Part of a small language model's weights.
Architecture: LayerNorm before each block, biases, untied embeddings.
Training: a variant of Muon for these matrices, 4964 steps.
Each number is 500 + 25 x the weight over its row's rms, rounded and kept within 0 to 999. Layers, rows and columns count from 0. Numbers have three digits each. The size before them is the row's rms in percent of the matrix's.

# q: layer 3 attention query, 256x160, rms 0.185, rows 113-127, columns 0-159
# k: layer 3 attention key, 256x160, rms 0.176, rows 113-127, columns 0-159
# v: layer 3 attention value, 256x160, rms 0.192, rows 96-123, columns 0-159
# o: layer 3 attention output (transposed), 256x160, rms 0.126, rows 96-122, columns 0-159
q113 084:520546515494492507520488516527494453539501501438504511465537505536481439456513507509506510517519535505497524464496481441495477439472498507518478483519519501454480505482500501539483518442512522458505491520508515503514535489489519528469496516536527527528471483511500496455496537491483522471525472510489503493455499473447500514515474512554513473494509469485499475544526552524464480492506466517524552475463519501500491480524481472514502526502493518515528503498495539506531516507525527
k113 083:482546457481524511545511470511517509467477534515477439538537542491469467494533489484468492499483533522507511495532497523506465497491493463522495488495541515489478514497476460531493500485520509506520519488500520492446473501531513520501472474493512497517525523483525496531470524478533468501510522506468441504561535481515485467519489536505524499515501459525445505518508485471487465509487488526430554504519476482495530505484464525529540485504465474503492470538484517503510497529497470
q114 103:492546496478510487492498482502504507460458497507542514494516514496468494516523494493538468487502540493497492525535527481522548546533520539466478522526542482521494501493523518484454471509485509508478462464505513509531509491514506451515498458533513437484493568512510480539468476511486446528501511480499541489532529465514510483550456493484509454529484510513496509504459495508528513495483494501456446531493492473476539500468492501500504537459506493492501505486517523453503506481453516
k114 120:500487534498530495477459525450524483526509492510515541517505491537499516505483540539561498489524442448489479534509506513462511516542496479515506494484499480524512494513544483492522479522446513518490480478482481470502522497519496470449529491500458482472496459473466487534541545463514498503478481508462479462491486508537476510519472490496496482485488530498590502485477473532513497508522499488497467516498509549534502489530473521473477525510523489519501516502479488527497554512531484
q115 093:477489497524522490486510487519499471528536505492513544492536478500505472505513493539522511521477517537532505474542507488467522482442491514470471498521522489476476493516521523517505516456520491519491470473477485487478502492512523503489530521511518538523482473532508502503511514496506540434498469540500444510438516450432538491505509505526526508514513477490482509493507511520458504462502512519419504475454506495456473501530462504470507512531548517541490511510487525511492540533512496
k115 084:512507456457481502536483511484500484509516520508500436532466508496471479485520470473502509484492476508475520488524467485520454507529536511505471513495526496503447500534479490519483471468539523507510516469499517538485493513506529542485527484521513485531522522502531504524548521484529511520541475477537484502538505460507537459489475532503517482485450459500462518503511530512461439493517482450496529538512507491477529504489487510556549517476489512517458451534470506481494486491498503
q116 094:497514472480507444457500517495527525517487487497503500556535474503529505532500507517487505496452498522515484528508524560493493466483467500485550484497491494494516521492481514497515433505532462536456509502499508519512520533470445489518520482543494511489500519538465521485520478515481498477511468482483481453501508523560519491501494473511498458539466540471496504500501518494527469482515473511510493571481507462534486525460530475535483448488494525492477481508518515502445514489498528
k116 094:525475543488501470505481572484472498465502458490497519434544491524526514508493503495494498523523468518447500519447508482515511516550526486485509539502506476498513517511505496485496479492449506503504489497519479523508492497480545513503504484513491524502433490498500518488560504454523546501520476506511521480449522522531491508500499461520501469504506500533483503482495537475473506534472491500522440445481485495527562482501510515522499488481516511489492524467551497486553508465474506
q117 102:510516543534527494518505496532470514476452483490501490500512510481454455475552484483467496494494539484486493523544528507539541499466481513499526484528524494471516474491516540496507461500472506546507451499491513517488510442506466496487514438521492492497482543515504481518488495510462505497543548449495526457488526493490485492514503480506482485527486515512452467489508546510520492441525504486510513486449502536467518523480452484530519502457497503524551494495537510499504494520475493
k117 111:482514500506497494519485528494482529528490492469489503480544447538499495459502471499514501490518484494478480520507479500504519529507505488506497469516543517473480446541504508482507499505491507516512518494525509496481489500510500463431506443518471499513503481525469508513507496499532500512529459512417497471507469501511524505485533472486490457532495482538555498493498544554541443489530501532507510520483519493566478499499479531491510510489534482473461509555479481500443481496534533
q118 091:507507535543532572550474490516495544504487514488474458470495482469486473484478458476503485493520485479489492525526508454528523530515519492466482523539508482459498498523500471534493551482480526475487474497505474511468517474527500491472472513441481513480471500536522492492487528553482517516513494488529521496503523488498480515511480482480485495493491468501483441512518497526529471465496529496566518445539495526508533508520501481509485513515490468519532501472526471500561464484481489
k118 091:494507481502474533478537468519492536526516501491492558525511500453525483503538518524521506488506542479543493459522480479493497526472485498514479440504513518521516479531486520489499551530480493481500487528503492479480455514509453458511505476487483476506497516516496478487474491547504497510489538483452457509532495491458492508507532495462467493498529487509538468493499458451535475501504551541493542529491527495525474536506485548460488508502492448499491493525460491504475497529536460
q119 089:516476471499502483527525533529534535485477508520516499540492509501514485464481508515482547467525495522481514501517474526418429495501483482484494489498476524512530526474453489470526474520513467480463524543479505511522540483455502474521497509520495501503506465517494546500541500488457467519518522503497499444502501513508497479555489489523506497532508541498478527477484547463520483500505522497490521511494524502491511504483519461525472460485453517500456529557483505454490520519528501
k119 076:497501502500500503525483537527514499503463475501493522472565496535505510526473487485460462526500458503461472491481516482517493504516514465484478479472553533525521555512540468503492557484495502473521499475499540483500523522500546514475515479477491476485481501473500457524536467529455524503518489514508519484459537526464522518480500496507525517491550504502481450492491505510470506508514493536499469436528469518476509512539540551475489507478521518494466465477539499491529468512477500
q120 088:497496520435526509464503471493504528529531509499525495527523510484554505504440509534550464505467506496462519503477507535492469482507498491492514534444495495493487506496493500511506472535533468511484506535493499493515499526454455472532500525519469489469498497529506502476516485499516497513514516470508484480525503541516534514526490463496468517542454548495489473478509543458521484513510512506533502534482497510508468524493521489542461440486477467481501533507561513535471465530508470
k120 092:519448494494513512507459565501472507473520465490506539517521508543528511543472535495489520570506487489436483474473520508461504511510522469499519507443499476503519508523488491512496525492489458510451505559481517466492467507538484479502509518476539500508497497516531472511559476484491507465522523517530505509472523506523511518482513484527490487486505476505493467456465480442506524545483476503513483488506487490496535500465542497505468463497521522466481503453535493496520513493479514
q121 093:529511475480483516480506490458512486465485496527527509482474518502525534537490480466513468520494504484471489503496500460502521528555482504536465520475513506514478511488531478505454486574514490476465507501535509471579487536531521484518482525489494467498533527472521474484491504509516428540481541457509518533561518556499477497520513489516455508482508502536524454475469485508516475531501530494483466516502500505489492475498493513486506489467498502470507501477511520498512476465459520
k121 093:531460522538515487469470499498475474485520525528500500499494471500544521473464522503571501501495489448520470528476537489483527522486488512498556532502474463540486478476534505493506511509491502516483484493495484519524539513494430480518492501523529499449492465487475493505466482523496486503485513483491480478516530502472489533509475476500469509501505524513582523475467479517521510480514521477503459523502518497525463492505497459462491523526497500532526576509502486541480551519492486
q122 080:490528470495470476480539508514505483489463508485547499476536542527485465522504504495516519492492512514468494481491483500485497467515471496502467470518507508526495525472559523492490438477530450494462514524547549465563496492524513499518533482545532485519515506473499479470478510484470476499510545462481516495500493480460500473524463512560500509525517499540490515459521540499494512512528511492450500528472531486484500482466474501502495494447494512491517511534510551494491519489466539
k122 078:497500523499535482518442545470491505501503524531508425466528468532484552484448470481503486509501489527468503554494522516475503501493483474488536513474508492483488492523517464528503525516499488505481502468510523520493541516493481531468502469538492501466473502453495514561523531495517487507523483501451478451503528515523524501528470486489508478498460489494516557520507511562514522514557479435496487499523497489522493479521485477496525509519497501533510512506502499533501535506468534
q123 097:496507445441467482467537483487530472514514509528519558497487486546531498540455496514538514529467499524515510454482514506473497517478462486486485513496490503529441524538502498532504495470524457487469505468542527519537485527496522515521503551519528526508529518492479529473514483480516486496456478508496461510471525508504539499445492532514500474478514508495513540506486540520451503535477497515467493540484497471520485501484521500496474472500524490503466513501487556488511509467477525
k123 102:538484493492538454520464494493460490496526521495500474496485532461493536532479496498532497513506461531482497508459505518500500483516522492471516564491472498508491517463504502534476429474506465466502471479478498497514504516530516526524480514504537503476485495492569524511494506459534497481491521495537486497506542492514475488532484521512538516468482484497503538476507536486471520515494476443502466475535455493471539465502509469534518517486504560559504508502494503504534538508462503
q124 107:525558535525513540535484483523482493479458531498468493458471529496472489503505488487461506526518496470517535453488482448538539525499532510512492482502528503479466461541508511534493567449461535483523472482493471512447503454525521517467510504494520505500505515459516454507490527482539495483524520502522511513476502453471493547466500537488490480494488429503474500534522518513488516492477480498493503479528522516491517478523481512468528541483518505524507495497492477477499508493506496
k124 105:491534496491528537493516424528528511486533543490484477543478514444474507505535504523511523495490516488502541485524492525490492480494501508505491451515510550491475512514492495515508486517533498519523499518473501481490506508502470508507512463480455483507540490499514514481469529529534467495483506500455514530511472492530497476486483564464525520517479490493484493522501476484533484476512520476464602500516472500516510497476478525506507511503490454514524463527429477485454487510533490
q125 082:493511532525508495538506502504473531437501500522499437487484519450426496510525549481470528512492496519496511474493520525504531524530524509472509477516498520540572464490541484452474496521502468553485456510480505521497479504484460483500504457507521499492472519516514475523467516510470507529538522478507556502487499477516480508486467507502479536507501502527501493485535468493543524495527539474486474536516488516492536526476508518495499524486505451470497502499490457486478499499455486
k125 084:474501529499491517471507489468497523518498463477499575464482514519499503465501510527509568455504466500450512507525491461488506520476504481511519486475462502492518467549524517539516578495493500532491540541511471495511473502461494469503531471493450483506512489533472488507514500509476512534488506503481519488473464539522513509461518447497505483513490513454523522493489501519528499520538509490474517495505536549527477517519476523450508456542516463472515478491511487483505510488512514
q126 073:518483497460496520507499518527490476507492501459493446487503501494525506420500511514546490476532513461481477512517495490519496498521528504544475528473510487473516524483460521497528502509481545471517500514513510497481502466477533506500485478472499473482515476500473472499508513517481464522515516504499491500516492533537468502550501469520519514521491544475501426511478532461511476505490513490583524484488485516517472516503502453525472488498432491482532543492540491489532452528518462
k126 079:446498501504515515540543519523524495485483478492511527518535496548487501538513543510450474531485543478526480452515499506484521511487470530528500460501522496484512498462491490486522559530474497500460495539472533464481460469502511464500480529488471506487503530518482483472516473478444484489496495519529493513508519524478523486507478514500460502530537523502485432460494468455533493494492497566489533522492504489508510523492524506487469494488482481491469554490523534503510519533486476
q127 090:487484488448483471478509562492515472501467497466551539524511530531522528511507496516493495496516538499502480525535474501479476498486470506558519475463508500523498492483462517512526459554525505438479513493481513508538511481462488483501491503537465481529556509484489538501533472464502480509494526486493484466509489527484494439537525488502494481505535554504523513508441525502512494522487515523472507497449524487473454495492489505464522463496488521484493531511488542476494528520506504
k127 085:527504484483497474541476533515522463493478490492518480488530483534471497505440468470488463504498464464549450488490525497540500498571513484486493508527543493515489547473490471494491444478514510538503499478493507515496557486527534509449490495532536518492522458494492497533513505478503538494528485504486455460489493480467478476496482503509495493492482515512530502524492545523495508477492471524484480503485502522475523459488489472532501543476506565543467534500517518525489540493482510
v96 118:491498521494472503519486485508539539490530491510457456491479477545503492559489482486519553504482475459492510495483549524525493531492530496498482474511539504448490512489507463529488456481480488494462512470533504492489495512498474511495512512495482516497515522508478512509493513531481531460445420502536494514505525460517526494510486491511558535514476521453468481491542475486507505491510512468448522503537525533500473503460507515505506458491539506527499455516470479535464484498518506
o96 130:476487490448516554514501519540475485506471554488512505503538515507513485449480520507503520479538518510532469501502440481504513470478516490490497505497508518517489495536490539471550497501528514480481535482476513510481524497521508529525533474471514484525460493475452479502456502526534496534509498520487545485495490483489479526506490514502449529442483521552524535497458484518504476532484495503529476546473458468493490490540477480459509486531517482468504481526535509456504518499459500
v97 091:502489527500528502513498472508524445488487474491499496464492532503496485487506506552505506494472504479498528493481526496481511517482464490504476505530441480492497450476463510489495502484524482532471465495473459542586499448469483523509494527497472471509511506489507537481505475507517492532486458545478451539526478473515514470480464486525517523501539523493509525524489488535510497489508497511559487476477532487465524477522471542505509508518529531521549497491545519512458538524472514
o97 095:481493497524538480519534506492488508497500472527518488492462464470530530540548535465469508521497510504546464480491519493530503481500524473497476473496509492508529527517534470473511489498515546485502518456484496440517562531528510482507514514536523516493488507500499474541496522512503484461511509468487498549498497493485486515463522517494463486482467452466547483485515546532469493527509467467482475520533518521475474480488471463494479462498512515465481554483470481524542524459523513
v98 104:528490504489466487458513530513483508488531484488525478506433479486509496466520509487450521493523528506498524472503512500588517469489500538489507507457485507493515507479520538483484497540535516491488497502517484488486501520481535504556443455532478519514477476491471479519511524546442537469487493486514539488453493473460480490520514492495506489518509474516495544514517504480454503524519523514524488528473485510487537519472490502563485501480480502485542505461517496473549490512529498
o98 113:497504505538463539537468504521517477482479509506520466504493478525531519535478443499496488532493454519485518522480467535483486524531474510471532516516492527497480518471516464499483474473519462511524486469496492502509466514548498509481468516463491461510490492518520567499518453489511498544493472484472502523527521540561493527493501539510492506491466526488469444491503530479539489509476502515511470480496483469524456449482492485517503544512499504543558509520504473479500480541503485
v99 104:482482492511521500535479515495496520510488549498469532490478482492508523521488466488521490517489562515515465474447518547553473488515478476493500495518541507512525488512481466553519495505472472498491477474491527502498510510532523497515446497473532498473471496475527477517454496517504555485517493498476479553483545481516457503533498458496511475495513474545461516460501514516526545543461550546504505458475503481531492529488517511485478487497503516524491507493477513486487542518518450
o99 104:517501503462484505485537492473510484484488481522500497507537486509482497512493485492449512517476501510496490486535509461426460540503486508510483461507460512510506504517480489429545525535514527522533524508529488518491490524494493500499519520518497489577548498578506497471498500475535491450499530516520485469512477498481492521488494483519503513477506543492499509526501476510481492469510501518468490519457512481482546431514501521505554508549543505485462473461502475480507474508492510
v100 097:470501471471467498536514474507477461539490475511490506446508537482462508486515482471532491488464477496540497523453531474467517530493505479490507519511526522546522500533496508490534514473473518540528508491507491449490525502494474482446529517496524452495504545472510517501478516535521460547509509516488486488509485526462507526496479487502501479482493536512479508513456509489501473517520493489571499501570522514497487481561510521485543516533505490516483495543469493501485547477508534
o100 093:483496513506536505450538465504512526494520509455446503489501488484515494490482529506540483515502496479506528467458502483524514472459512490505521482489507458514499492513508507520505545481471530477468535494525462527509509484472540485569490507457518567488500484534517447545505488521491498489518474507482501485496514485516504511497470460496521538473484465483515555469500521491533518523527508500466522497534514493480532521486519497510491480510490479458499496477560505516490444551441492
v101 111:439504476568521499498463485532531522531495526493449473505486496518521493474515501498454525505521483482496453488475504515500494504411512484518481479474512501503484508494547509470453525452532505490478502468499479535453472496476485507515522487483548495506528507487498508525519514495539543496544476507497486474520485467523482529484466520477503504501537485478490515526495481508483525542550500493500506526499514507502523531471503498479514499487495495539507456483501489575523497485489437
o101 118:505468504445455540476472501503509506515455506520514528512537519531478503464470508549506514488507505517497494518549452485471511467534474540480488522521490435507508518526487512502537502552458474506481535512484507451514532516543541459524485543497459502498422479470514518514501501519474491506480510523523519468523478492480502526491518493500476483497486501494510492429488505484537483478465492493529512514519512514499513513512512464484514492528490490511519495528483547449488523475495514
v102 128:483561515499458549506503488518449479517530502479534493515575550521460474520514503486502427486494530521489492465474525493448500474530503452477512531501521483502473500519474478528510519508515489482567499506494508457474501501471500526479510509494521475455520517509565518534494449512497485523499514494539443494517489488465497477502487471523525489527497499487495499479497516514515505490492480486503535500463511494506489497547504518515531499528484547492461474499526514514478515470475497
o102 118:473482497502569470557508480452514487538514462524467493514465450485498523489527522471525543519484482500520513458519507497503479497509504515525507479492530500475583471523504509493473515496498526540454488512489501495535520503469497503522526496484513518539518519460533473472505517477486544495502546527512507485495508484445509537491499513488509451547518491472470502518503520473489482455517506472489549495496490500463518485503521477500500502492492500472456483485516524470467494547451525
v103 092:529471501509550515447501500501500558478478527459459505496494470481532459521528455486510473516531513537525491481477500521527500514446465478489481488496450513489505476472535542514501526517540514529455486493528446528472514477444525503514505477461516510503482511470500504474496496485488528497569491473495519500468504513517520508466501503486498450542523498512481519530486526496521504530532523523502484504496489493465523526488532482489501460485492457504506561523494516514518503542520483
o103 086:487497484509453499529518523516480518489508488530505533507509516514514513500488567534481465503493494510471496496486455518492497509505502540490491500509444506506479516494456436445489488490483458490517433537538495491528493524542510491477468536522490486506517465543515516487530510516515493506506491528510499481505473521525474492558500494520551567453525494511528456441479473487505536493487483471502475499522501464502515481503471519527489511523532517517516478500466526482526481467507456
v104 108:509510523510514522494461499478527515549509512533516551493536502516484475463488520530507513492535529508527517500529433494443515481504478464511539543502522520503504502493488482468491475541475458469514513472499491442526483489505483490486469505522511475502520483533485490528457505514497507497491499454486482512491527503518486496530484469459515480515473541486507495494465542534515577495485526470495467509481510521482458491545503463466476487541512508473505485470544503525457537497488472
o104 112:529488483540493486534537514451550440496472487480490493492513530506484496470508484466458497519484517511511520473516533543542508511494493537496495453476477517483539482529516506499514485448490566538541498510479495524464506530475508522492506551480491507488483516459531517477504483508509514478485520515522500477493467501436491498449538528507496514485496461458518493506502492542512459487509501515505533510477480502517523526499506501465538517523481484534459526460468461482500494462527528
v105 088:482533565508485527463563478472519546497511508473461449545529487495490470538474455484477525485480520487497518446513501518500495482532486492502519512521523471507463512496499466518498475514509489483511535470491501475471481492530543454491494527485485500498514517480468522536495541466491511494497523521497523495505514549472518512510506517512490486517471487511500463470512515479532535490533491501483500512504506502490452472476568471529488441474521490538479545544475495472482525476524493
o105 095:530467462496502501531453499520483485521483481518501518491496504557494490499533527484521494504501478515514506528516475485507534515463522515533523510473522531496494470500476527487488510506440517471513486528515495479456492509490457520506510510515518473501485500512472481497494498516528554506496489509539488509455481477485472485527548507523503523543519518503532484513451486523484475530468520484505500503470470456526566503529486545462493493494502529463484402478529523459501462547484493
v106 099:537481460415480472491514475529448476528551545514502488495477497511512484472501512494477468504511486504523517482460501541504559514545487481491525485533480478494505512502493457496506483471434459480481498564514494510503477520512429467464503495537531490532478499521523503515516489530447486480530514505508524464541521490516492503532503506504486516559484500502479503511497509507489525447511517504505510520538478483478517502519472513526515507475487540493513509494512510473487472517501473
o106 102:506512499538511461461493500535534487511512473540473496482516558495490503524515451496502514523541471493482474528505449491527468561493533531492472512486522514542481509497510502535455480498501525524453461474508524509509510451494534554515505508440485513504523503477511474477488534498537480489509490457496503505498500509537487476479469500511510502433489480510523539471490472463503534510474499483531451490489477478521489476468526527524488513510495479525486532483466535498510487554494517
v107 085:519524538544469516494525473489470531496504513491439526526485528501493467471506482443480536495481481507495478503521515513487515469507502517498520464539556471489499490505473510457489503513568565494474500485466486505434515494522503478533496498504493511454451532518475462483534503490520530488557474496493469506487513499452487509517465492516466460462504510499492478516465490500505478512517547517512492499536525514542536516527476515484509522468523503531494492530495460472481506489492511
o107 094:508447507458482502476485547486517462472481503515508496511499485499441486531510533553517492472488496478533523515523531449485504540515479519521480528463492463501532493497548490519549528524486486529526541522516507471539508541499488497487477502460476483482469471504512504572457526482496475518486525526521487526547459489529480480536518475516496533501477491505486492524481486501481523512480505450485526512488482508508499493507538506505483472539459476474483470529530518511454486512472473
v108 086:523496494466478540446518548491490506509482525501499511480521515481507451552511495441548487479508497484547508477472494486532523503498497533479500466499512495500477506497439543460470519522545523497499500499496491523490501494500495470498492468505553473453488494515506473506497455556428501498502506490485499481473481505493517509518508482499537478559492471484478533518505499496464477486455504528526539497508498474489560534527487546507504541505512496483506486490495513520461473524457476
o108 098:482478514537498528487533514477521487489517471516472468481502449483508487488512525536507496515479537526467544478464506492461478490481524481515507521468492545514531487491548468506512519488483490508482450501419519495553488491496498514498448506487446522528538493533465520537483546516528477526494489509451477516538534531494512496512479489505536474457489494518497483528537505472506475506485494482490499526509459528495444484491506476528520489517498500525500515524526529444513494538478519
v109 105:489498493537512516507511473525507483514503531497460475466472469492491494483496481491509513495453490480515501509525562504498474515488486523511478500497513514479488526491503540440418479503511476527500452484480548521502525517483465519529512512480480497479543527481510522515452516508478489505528507507500489523544529500493501462539493527513494464498535519509556506532493530494462495504508519511525559460540450502507481459507491502540447490493537477500466491482519494529499487452442494
o109 112:458474490465523449483480505484508523497488517482495474496536510481508513469501520598498508523530510533477498524521486497468549499506483493496465485492488466514544496460502494554513506479521548472506502522524495441479503470495537479485504469525522539487499495507497511488501495442504511490499499526506493496518476506472508502503537475480489500496534519502446513518460506513484501540492476497468513534456490527481482524560516467502513530521514521509498452532459523435494513536503487
v110 101:526502484439536507464443518519551480510481518531501469513499491495514497494535452512495488531518510500479473490482488504490506475496483461502505470485478485475472478508484456478499508487518494514460456534472484521509510529475489459494502520502534540499448448495492483458550509516526510472540462541531500490473507442507516499496464502498495491563508504527528496482510536479504505479490520553444507511558495495527534530512469489524487487521514519525514515541506486525508482520526504
o110 096:481513510537474478516509496518530550519528499517504521515523527531514484484551548475474532528489469492435492495483509534464468522492505580496483520512517492549490526503516513522481480533488490489535537480472531484494464487491492549492483504521475445519529500497493542513519503478481428489483526478546507491513536545498518492498456505510503494441455474506502520478505487481478533477466479457495494493489506500509512477480475505502499498473489484501462481504512513477530530472510465
v111 089:494517467513446490473496512502457554480535506487534542501521480506518477512561486474530481530550522465483510528477434505499462498524524511513534508488500478468497497498469517490498466521501511495497540522532485526478437512517497502507524499484522517479487504520491483467551453493475546466516478484532498458523485503496501514505521491496543521581529508478468443481536508494511518496489509498453469486495520475507480501504481506480485514485485461508515493496487525540516533508472486
o111 093:528487507494496534510447514527531478483504486527527489514530509513489466478511532503471501480488574479498519459517506528484524486511485510490505489515470541490508523495488508469497535534469491512488480527453550514545493465495508502500464499467456500511493498453483486484447525508526539509491507500456515510467531492516505484520494532479518473453481545510529550495492486479459483482523565475509538533518471490523497490460473486468489507518493501490484502512483512467492535450563519
v112 099:499505519542542469468530508494541529502466485512506524508512460515504508467482509504469462501531472549507494511526516467582513492491489495506497510491470497495511493508548542499526476522529484508563494483458503505470500511498544531501530453473528442482478479494513509508479525482540489505449532485534535469461512490465469486506483488478507505492500522491501512513536478486441492488539485489509449471478468501508500502526483473476510524498530517494474480495553489520546506483508525
o112 100:470496471552469485509496511494480458497538526447506514530503510548489546528488476510510495488498568488497508529507522516481461500533490511477508469505521524508478487527465494491485523449492502481487527513508483508513494525498494466496484520502511538516494463503495518483530490484424516541510476518469517481511483525497512476491488454509510479543509468489449454494485498458545491510507480499468547500483550520538498535532481464523476530533463493477525525516446499508477521475517521
v113 110:542529509486499507518507525543435465466533503468510524511501485458500489495508526462447495532501517485502466464479467524521472442497491486545500471507504494496519539474505498470511491496521443497526451487493535520485535495515504528532488546506497501508496473498526537481489500524457537499503540498495487527496493477497487523517488511496476517471489506506478542517470501490487511517452492526484497522454499499465509480460485490491478485502483493529496558450532521516544465483426505
o113 112:500518505514549485486447513518501530551495455514523495545476504511514512464442496529532503474501480463494517477540508509526484543552512543480475518439475507530510519469494507497458487493481501520469493493529460484484502502501478495495479480499496525530512457493502457494531525477480495481461502485489504502500537522503487515483558532512487486523490538519472441472479481525499471468497471500516524495470485504527460524534537482500513516512522525521517550481494493496491506518555448
v114 102:463520517481504442515511506505542471509479488523521509513526525504553490438480468518486541505490488499495495529518503474497527478503498471539523513483478469527477475470540488467530475464410506518531482518481548480499499501495459479471515526522466475527447531529464505501463507485520481526476520507472525502506508518509471512514534507476463536489501477483513479497528502502514548476507529509502461471510489510510439504499518480503480514523507511496503534535517556454513502495496508
o114 099:540498485540472467486507462524451485498529482450463517481481527512436516513530506502504496533535509500492521519505506537523486522491505490480495526504515514468454518525487516535476542494532514447480523538511456514490504515490519493518551489483533538470539534469547490482510492490479518433494461505546486481442499482514523476483496496530510527481524488501506531526470511523493500484474448477480508523463505488533506484509471489467492515490500474482520497481470481514503516484555520
v115 094:496471470494500499485494526513511460551477476504490507463528494518474561504490521532505449467493507503502486486487455505553407529478518480473509494525457524480524498511526475532507532531474506485490518534504508476550497535490465524473508448488489511524535468446506501508501515468498499490477492504542479498500503491501534475499483530483499504495547515536542484455505496488509511504520477495477518525526506524522478471555509527479517474527467515497512458501498491511525534492534463
o115 098:487503476499536520506502478497529516482519511499492569516543520478540486526496506466475457491486499486478483520467517517465505531491505515448482464518506473486506471533475499481495470488482523532475523467507467538484514430516509469507513480558519464512485508494511508492511493500466476519488546575471507460519520481495499501482476449489496453500491526466555532508509484487542514509522515514529467451527526510485536533496503557470519521503506473518473491494506510477497503506483519
v116 086:496569498498528483491468450487506508513520475514482475533530502519457488467499464510480486517493526559493526523504507493487508539506521462489505512458546480505497510515490474531488454522502504533528478509479516516494520524483478514477546494515478512478466475563559471470499496490495496468473492486531454467496507445470494466507476491489549503515528561515538486504544522507527488475517489507442506491486489517497513522503478454525486524493513530513499459505519463489472491472511498
o116 087:474490488491486485520535515467519463537530555537525501541531528526460515510503487480500549536494487473502478489519513520485466498542482505481493482492502548481513498506472527498503521498499532517510556480485551527476500491488541534507517440469507473495509477426500498488497505500484504494501536487539526488467538542486547500477474503526461496529485472484459508524506485472498498492514505509512523480505501534441490448508491505476484510480484474473467481509482518470468539522448499
v117 092:501534565509507485505529517474498488465499493550509580464487557499515485475508495508539564512524504472514521525505483516518536496499510486535499507506497494493506501465488500508486445511476516488486518474484500478507496453524477478504488509489546485493508530497496487482473506501515506487484468499441498546502531469504473499509507438490511529481506492466461502451486476479481538521424535523512474441503499494499483513491482474475462512510533490524536512478523503524502548484495509
o117 098:520483478515494522510479477501489504499506480466513431504465458493498509497502507480461468478488523514532508465500528482498508471506469481529470493454475499519481499496473509485524549488530467507527520530516533467499519540494543509494517487509499516531519498554493498507502520493538488506514489481472508523456476473485469505449489539496460493466488496535512520510490550570501467503554495502512530564469503541522514497489489490458498504529501489494461584476471482508491515492531501
v118 091:495530520564500466526526481483528473480507485527549499547515522482471526543513480470479493515510479516483466545482500482533511485486488477486505444543537542517529530518535517478517518501437487514488546470512514476512559510449477491474539473492515493478477553524518504508463519473497505510489512470490491486492531513463452489479498501473534503461512537494508519542498491489499487493477517486506531515501504505495464496536500498473514525462512530491489499554496473510459531483514486
o118 092:474491505475516437449549464508475523534505520484511459473504484531507499481519493576538478517487555462492513500478547533484528489519529481496509477467471480487479520540494491506507513477524533500454535518518450545481471499487510503508549491520521508531511478464499470496499500511510496503503445549521540494502512497522540477505437504511489502485451495511500501494492526510532494477537508521509484490490527486478534506536514489497461511518508458471472478458502488526499488489479507
v119 100:468467530476507509495498509461536474522534501514521505476501497497505529494497529522500536481496515517481499502517467524469532506456522526472499475455484513534537469434518513501470501502454476532476494505536485475516477469529515509522486493495500493489545471514473530498466508543500497492458484510487456506505503519535559517503505498471515556469467513514527533474473454535478514523537511434484478523503519497499546507471474491484484493519467435482493473526511483521511505540484478
o119 103:527507485501488567560499495497523543488464554463459509454546523516539492492468489478504490484492491476529511475489473485530466480511508513496514512556524519467483516527539481486553505466488533479478501466450480530503497547504505494494504479516534521487462503526453498494517473521532509482517478462489524492482475491505506503482530507482478483479473460482530504514526476528511471508478488519542481473527469516497468521510504520481515511515498448559503546497492500481493484470530474
v120 107:499475522504456488520474519505537515544500493503484490495497522530495474446498487501503541473490523500482525557517515497523492533501509498491479552472540489534518502478502497528475490498431498501496496474540517439504490525526531502511458482470484499499474527537477460521460553527508490524483486475483534517477526493456531456482549471468496474526510488501501511465484532494504506515493536493518447513520516512533475545491573508524507473513512498465487489531476480476491519482486507
o120 109:512525483466512530537555499524461476489471526467474500507533490473491505490479491475519493523501481509533463493463475493505522473481485458524525509510485519482460510503517530505542565507520505494540515542532489507487479480498501484494524511486521457502524503517576508499507436447523525494508504466503465469515490499534474546513479529504494537457456510480516563521506476489513510491492496509484528531497477473492486440510452445484518506518509486515520486469519483506509488517491503
v121 111:481553523505501499509497515499480468454477486476448510475506521499493457413493507524511496456493546517524505532488500459550485542498493499517487503494495485488504479502481518519514466494487540534487489498522561496524542526466449545498518502498450463560504500523486500468461509511478479540478506496479477537508489467483488490504521505502523451502542534504492545494535527505537514514490525530526537474501491502496490492516513509461479525521495510490481490470508532451484498479495499
o121 118:480489483500540508520550462447472465509511494532510486528490470443496525508464545491488510519504517518472506492493500497488492496485494423463473488465475513483488469502478509489488490485558529464532497526542488499495517470526574460511554469482532537480510508494538496519502506485512511478522491527500488480492508511462522469470496539504467555506524498495517498542519490505497484499531471502472515518542435552477492494517501502501512503519552474479490500513507489486491497506477524
v122 091:489517492532518505492516450519490502527513522504514527509573522533521473480484483482503536441467538533505536532497507511506497501502478467493473506526521458499522467495505516480487504529460475516481438532525488491506447482546540544495478479508524502519525453497519529547466501520523478478451482487479462500476490530526499461497527487452511516458486489508456553506504476493460508500499500492465477487478465502464501526469516489485524495495497513486517518505504474514469515532493465
o122 099:494528438460514470547515522479509508489493513526478509510474495501462516525488489492494487532494524466516462472511499454484483469483496502484513530460481561511483498498505503494522492507511510552532487498492513523509525495472474501492514484496440471495468509506483492462485498535485553506572508511501508486495499472470496488498518501543486466501512522501514464509509467526521472499504469512529454535525504526502474471519513509487497492573495488498531582522441514468491499522550495
v123 105:545450463458509538481455550532511485500497461497530515502515470441514469512511486484523499507500519539532495535511493510525494515502465515492488541506453495520479518483497496512499517497513465481467501474501480546524513523497486504542469452522452517520522473487549503486518497519499509478456505462528509505481485508513450491508468494479505514507525474538485511494520504492496436457505478557457484514489460491533531502494518524548512528538528504506489491491469495513549497530476500